Weights of a small GPT-style language model, trained from scratch on English Wikipedia: LayerNorm before each block, tied embeddings.
Each number is 200 + 30 x the weight over the matrix's rms, rounded and kept within 0 to 999. Layers, rows and columns count from 0.

# layer 10 MLP down (transposed), 1024x256, rms 0.0379, rows 719-744, columns 64-127
144,107,244,243,178,201,272,144,241,171,191,159,243,213,158,212,168,182,278,237,200,194,277,233,229,186,220,170,244,217,116,306,120,127,212,222,251,213,192,226,170,235,262,263,212,188,144,148,268,159,166,217,171,99,168,253,217,304,233,179,207,142,186,218
211,192,148,205,236,211,233,197,229,152,271,154,120,218,182,251,200,193,290,173,227,206,157,220,194,100,194,188,173,258,286,200,82,221,218,209,160,254,184,201,145,163,203,204,242,116,163,196,245,178,213,199,214,193,264,160,109,259,179,224,232,166,187,171
205,196,200,198,200,195,198,202,196,201,200,199,205,204,202,202,197,204,201,201,201,200,205,204,203,199,198,202,198,204,201,200,200,201,201,197,201,195,196,199,199,195,199,196,202,198,198,202,199,197,200,199,202,198,198,196,200,196,200,206,202,200,200,193
188,262,249,212,150,186,252,230,171,247,198,156,236,203,202,165,226,219,126,203,159,242,246,188,240,193,225,157,163,277,205,177,188,264,148,136,173,199,212,184,124,189,152,151,266,249,265,222,194,245,303,214,274,189,199,216,198,220,198,169,192,218,207,214
201,202,200,202,204,195,196,195,201,205,200,201,194,196,204,193,204,198,197,204,202,205,205,209,197,196,201,203,198,197,201,198,206,199,202,197,201,207,195,200,202,198,195,203,205,201,197,202,205,205,195,202,203,202,203,199,205,198,200,201,205,193,201,195
197,203,196,201,200,206,203,195,201,195,196,196,205,199,199,201,206,200,198,199,200,203,200,204,203,196,201,199,202,200,196,200,200,203,198,194,201,201,202,201,202,199,197,202,203,197,198,197,197,202,201,201,201,197,205,199,206,198,198,200,200,201,200,206
172,191,202,213,198,188,164,163,184,226,177,238,127,228,183,182,205,201,249,240,220,239,197,180,171,179,149,161,177,145,137,249,243,260,204,172,123,175,219,163,246,183,180,243,101,166,182,168,162,141,182,159,121,250,246,279,217,178,159,199,271,224,184,186
201,208,174,176,229,225,160,222,178,236,224,261,241,223,104,155,203,230,202,246,167,268,212,156,186,180,233,240,269,216,213,218,184,240,254,210,177,189,227,161,191,161,243,217,207,276,237,186,105,228,234,248,202,133,131,161,210,212,217,250,158,163,290,153
196,212,200,202,201,196,204,209,215,222,204,189,176,218,201,191,203,216,203,187,193,191,199,208,176,220,195,190,195,222,194,210,190,205,200,226,206,209,191,223,184,218,193,194,200,204,208,191,190,212,196,192,211,195,196,178,202,202,203,198,210,188,203,187
195,200,197,205,201,203,207,200,202,201,196,199,204,199,205,202,205,198,205,205,199,202,202,198,201,202,203,198,198,197,204,195,199,203,198,193,204,199,204,198,198,200,196,201,198,199,199,203,199,196,200,203,200,198,202,200,203,204,197,206,197,200,197,206
175,257,208,163,234,274,210,181,180,192,182,171,218,201,231,195,208,203,157,191,216,155,193,216,218,143,203,164,171,177,217,221,180,274,242,128,166,169,184,209,270,240,227,269,205,301,187,258,197,198,182,270,181,172,189,179,180,207,170,148,234,188,158,165
200,205,197,201,199,197,205,195,206,194,200,200,200,202,197,201,203,205,199,201,194,200,202,200,196,201,201,200,196,198,199,195,198,202,195,193,201,204,205,200,196,199,194,195,197,196,205,206,201,202,198,202,200,199,203,195,199,200,196,204,199,200,202,197
191,239,265,198,202,224,186,244,236,264,189,220,82,240,321,268,229,222,205,216,214,136,215,130,145,172,145,138,205,181,226,209,239,138,184,185,218,194,195,205,211,213,163,170,234,216,245,261,253,218,208,208,147,154,245,192,159,272,184,198,190,217,207,218
188,198,203,210,210,204,206,190,193,215,208,191,158,192,203,197,228,203,192,178,174,210,186,180,214,216,213,194,234,197,222,170,218,205,192,202,193,189,188,206,195,228,224,175,212,168,192,186,182,227,173,191,213,234,224,203,186,198,200,184,232,161,208,186
203,205,200,198,202,204,199,198,196,214,195,201,198,200,192,195,204,203,198,204,200,200,201,203,194,200,198,205,202,200,202,203,198,200,204,206,203,201,204,203,200,201,200,203,198,203,198,199,195,204,199,198,199,202,196,202,194,196,201,193,195,203,207,198
159,146,192,245,114,188,199,213,228,164,180,176,222,197,163,180,226,136,163,231,179,228,253,196,194,166,123,239,180,232,180,214,211,176,203,225,262,177,212,210,249,246,221,252,173,161,146,117,202,208,224,245,189,198,179,224,214,109,209,218,229,180,171,237
182,184,266,218,167,168,180,146,218,203,196,205,210,151,216,209,201,280,210,161,256,140,224,131,129,169,168,130,143,202,169,194,144,289,193,193,200,195,154,191,206,287,180,161,157,215,263,148,180,180,183,143,220,267,196,252,70,226,187,250,261,219,167,245
146,204,144,220,221,172,196,242,242,209,227,194,213,169,153,92,149,219,243,187,179,145,173,202,229,297,255,80,170,179,216,163,180,237,214,182,113,230,268,158,178,148,286,207,219,192,165,168,155,220,168,242,270,235,211,225,158,164,272,184,212,286,182,239
203,206,210,299,200,213,222,196,189,272,200,197,221,199,140,214,227,209,241,200,186,202,203,191,215,194,167,231,219,220,238,173,217,248,212,189,182,177,179,314,216,317,187,145,222,169,186,263,136,157,248,166,193,201,180,219,187,237,261,164,175,154,117,192
203,196,198,198,199,196,203,202,198,201,200,200,199,199,200,202,202,203,203,200,198,200,202,206,201,200,195,201,199,198,197,203,196,197,198,203,201,195,201,203,196,197,197,193,205,200,200,200,200,198,196,194,198,199,202,199,202,201,196,202,202,202,202,194
229,184,217,227,161,137,234,184,197,245,158,177,156,147,180,150,174,207,218,197,229,168,269,217,315,275,230,227,172,223,252,182,223,305,214,180,162,101,155,235,195,189,182,213,155,164,200,201,171,224,221,219,227,151,169,206,198,183,227,211,156,199,221,228
199,207,199,206,200,199,199,203,203,202,196,200,200,196,199,200,205,194,198,200,200,198,200,197,201,196,197,202,199,200,203,200,199,202,197,200,199,197,202,197,198,199,197,198,195,197,206,200,197,208,195,201,199,199,201,200,199,199,207,197,196,202,199,201
203,196,197,198,199,206,203,201,199,205,201,201,199,194,201,200,199,202,201,204,205,205,202,201,198,203,200,200,203,200,200,202,202,196,197,206,197,199,198,199,198,203,195,200,199,200,199,199,202,203,195,199,202,203,200,200,200,206,193,193,195,199,199,204
158,215,173,153,256,240,160,226,216,236,230,138,183,212,268,224,301,225,179,187,163,216,214,116,217,223,220,178,253,178,205,194,207,225,204,221,251,205,220,219,197,239,155,163,157,194,201,162,168,256,229,232,262,180,238,174,202,165,250,103,195,139,153,191
180,240,202,121,204,159,139,212,195,193,163,220,229,161,193,176,207,245,215,275,153,192,214,241,182,224,188,203,263,212,217,226,196,172,208,211,234,218,197,190,230,195,190,212,210,243,182,232,165,204,155,197,224,152,205,183,175,178,268,275,211,178,204,187
169,220,222,222,174,164,288,191,205,243,191,129,129,264,207,220,203,169,173,139,193,221,170,282,228,145,143,218,215,130,276,246,148,159,172,308,255,231,210,261,204,208,208,214,187,223,196,205,223,168,228,185,153,177,209,202,152,165,165,158,186,164,178,324
# layer 10 MLP up, 1024x256, rms 0.0449, rows 720-744, columns 64-127
136,183,207,192,204,216,178,177,210,129,167,250,170,190,212,163,178,174,227,200,209,238,228,217,200,165,191,204,123,228,173,195,282,224,218,192,223,234,181,136,205,247,232,249,213,200,215,215,167,106,230,216,199,229,166,251,181,200,215,273,147,288,214,162
193,202,199,203,203,203,203,194,200,200,199,201,197,202,197,202,199,196,202,203,193,200,203,191,204,200,197,201,203,203,199,200,200,199,200,204,204,198,199,203,203,204,201,204,202,193,201,199,199,202,199,210,195,202,204,200,205,197,192,203,201,200,198,202
236,152,136,217,231,208,250,213,155,183,188,173,197,175,157,216,184,288,227,227,250,189,178,133,192,185,227,199,171,182,182,192,141,246,187,216,241,289,184,156,224,227,187,207,214,253,187,243,202,190,209,213,144,203,202,248,206,206,143,165,163,203,180,177
194,203,204,197,201,208,202,203,201,195,200,202,198,205,204,199,198,201,201,201,196,186,203,199,200,199,196,205,197,201,202,202,200,201,203,200,205,201,206,200,202,206,202,199,195,202,203,196,196,189,203,198,190,197,202,201,195,205,204,196,199,201,197,205
199,195,202,200,204,198,201,203,201,203,197,201,203,193,204,200,198,197,201,199,198,196,205,202,189,202,197,196,203,204,203,201,202,205,200,201,204,202,198,198,202,204,201,197,194,201,200,201,201,200,206,203,201,192,199,205,200,202,203,195,202,202,202,205
221,260,232,200,279,196,234,227,201,187,195,146,246,233,176,204,139,174,191,188,226,232,212,197,223,225,239,226,178,192,227,185,148,182,187,232,187,179,176,176,217,221,235,207,175,212,179,284,252,260,195,179,187,178,216,167,198,278,252,170,217,212,205,219
176,248,251,232,205,158,173,191,211,162,246,145,151,148,210,155,184,210,212,161,231,169,232,196,169,205,200,199,199,187,215,140,203,100,151,159,220,210,189,184,151,161,150,223,210,263,181,202,184,226,217,168,222,168,186,223,199,186,176,102,221,200,157,303
213,193,201,216,223,204,176,193,169,185,202,177,206,193,188,203,198,216,196,206,196,195,189,207,233,182,203,202,180,152,161,200,220,194,220,190,205,198,227,203,211,214,236,215,212,205,192,204,223,177,183,217,201,215,210,204,225,178,214,200,195,187,233,212
200,206,198,199,205,200,200,196,196,200,194,196,199,201,205,201,202,200,202,197,197,197,208,205,200,204,201,200,199,201,197,198,203,201,203,203,206,201,202,202,201,201,204,201,199,201,201,200,205,200,207,201,200,197,196,206,201,198,204,199,200,203,196,203
240,179,146,139,217,167,193,230,179,142,272,236,292,135,182,224,160,246,182,211,208,203,217,197,178,268,160,211,228,203,139,188,220,192,157,154,223,188,189,170,275,205,188,155,163,243,270,184,207,203,190,192,196,177,204,240,156,147,199,229,156,209,280,237
203,200,202,199,196,201,196,197,202,197,200,198,203,200,200,199,200,192,198,201,203,202,199,201,216,203,199,199,198,204,199,196,196,200,197,202,195,195,201,199,199,199,204,193,199,200,198,201,201,195,203,202,195,201,202,200,202,196,197,198,203,198,195,201
223,166,178,291,166,239,180,185,214,150,235,272,241,245,194,192,157,185,127,219,232,171,274,178,213,230,150,119,144,224,181,189,161,153,264,165,189,245,230,196,242,224,177,191,188,223,191,225,235,186,234,238,160,141,225,213,229,216,198,127,245,236,131,292
171,194,167,211,166,190,222,203,173,184,226,162,202,219,206,215,180,210,217,241,217,184,231,199,171,152,199,224,184,204,166,205,203,185,185,207,217,238,178,207,213,181,194,214,163,169,193,233,205,197,210,215,196,176,195,206,236,205,212,218,157,185,212,190
204,198,199,197,197,194,200,204,196,200,204,197,207,199,201,202,198,205,196,203,208,201,199,202,207,204,197,197,202,195,205,200,201,198,201,197,199,204,204,193,205,209,202,199,195,193,206,203,200,201,205,196,199,204,196,207,201,205,196,205,199,199,194,201
241,156,137,224,254,220,204,263,151,214,217,196,183,208,267,223,191,153,161,167,179,222,147,165,182,222,120,190,227,216,234,166,230,231,239,151,237,232,260,217,227,219,243,206,197,164,178,195,234,172,225,263,167,114,188,201,179,159,210,187,195,253,250,238
191,252,199,207,279,253,179,188,126,148,165,241,238,195,180,194,158,169,162,212,136,224,249,246,266,297,199,185,169,284,245,70,181,146,180,156,152,281,127,169,167,257,201,128,196,250,186,250,248,241,214,216,234,195,248,183,157,226,149,234,224,175,202,192
219,258,245,234,145,193,197,229,190,207,206,234,191,220,268,210,171,200,217,208,254,196,247,244,156,150,217,181,161,177,193,203,145,181,239,150,274,216,180,145,220,180,194,203,130,203,170,221,241,218,228,143,36,203,146,234,206,212,162,108,166,161,193,187
145,254,189,192,187,232,215,179,156,114,188,226,230,139,196,157,126,158,216,241,230,251,277,245,236,195,230,229,255,189,132,155,171,199,272,234,161,249,210,217,224,188,193,263,209,185,260,110,235,172,213,188,185,172,200,158,243,221,209,164,164,254,207,228
200,211,205,200,201,197,205,207,200,199,205,202,195,200,203,201,206,205,201,205,199,201,201,201,201,201,205,203,206,198,205,203,209,198,195,204,203,205,199,205,198,207,198,198,195,197,199,204,194,197,201,206,196,206,202,202,203,209,207,204,202,198,202,203
234,218,245,166,259,206,159,225,243,176,272,208,228,278,176,155,193,210,117,215,250,221,214,305,221,236,248,246,222,185,230,138,225,177,179,115,193,225,226,171,248,218,191,129,177,241,197,182,240,184,202,205,219,249,176,176,158,156,288,247,191,150,199,267
200,196,205,196,196,198,199,195,205,199,204,197,206,193,200,196,198,205,201,197,206,193,199,204,201,206,203,196,206,200,201,198,203,203,197,199,205,199,203,198,200,201,202,197,192,200,195,201,204,197,204,198,200,201,193,195,205,201,200,195,200,203,195,201
195,203,198,197,201,200,202,198,198,199,198,196,199,198,205,192,193,197,200,205,201,203,196,202,199,196,201,197,197,196,197,198,200,198,199,197,205,202,195,197,199,199,200,198,194,199,201,205,203,194,198,195,196,204,194,202,195,201,206,200,199,199,197,200
175,154,216,160,163,228,203,215,208,190,186,154,251,211,185,143,169,184,242,233,199,186,196,183,223,162,254,218,210,187,191,168,159,194,212,276,233,159,225,155,258,261,237,187,224,221,210,193,270,162,223,211,137,177,233,171,191,181,198,217,153,269,210,284
209,239,276,163,197,167,248,266,206,134,168,203,202,248,188,212,220,207,196,241,217,244,226,124,178,169,189,189,141,183,217,154,138,179,193,195,216,214,190,173,184,209,221,285,200,223,200,199,198,180,200,218,192,250,239,221,206,221,231,134,150,232,218,233
217,209,230,224,199,268,199,279,153,133,143,264,217,155,253,202,68,192,207,218,252,176,205,207,173,293,189,197,191,222,165,230,170,227,177,68,130,219,123,103,222,204,283,217,161,147,188,221,223,201,220,188,178,188,215,255,216,234,180,191,200,231,175,184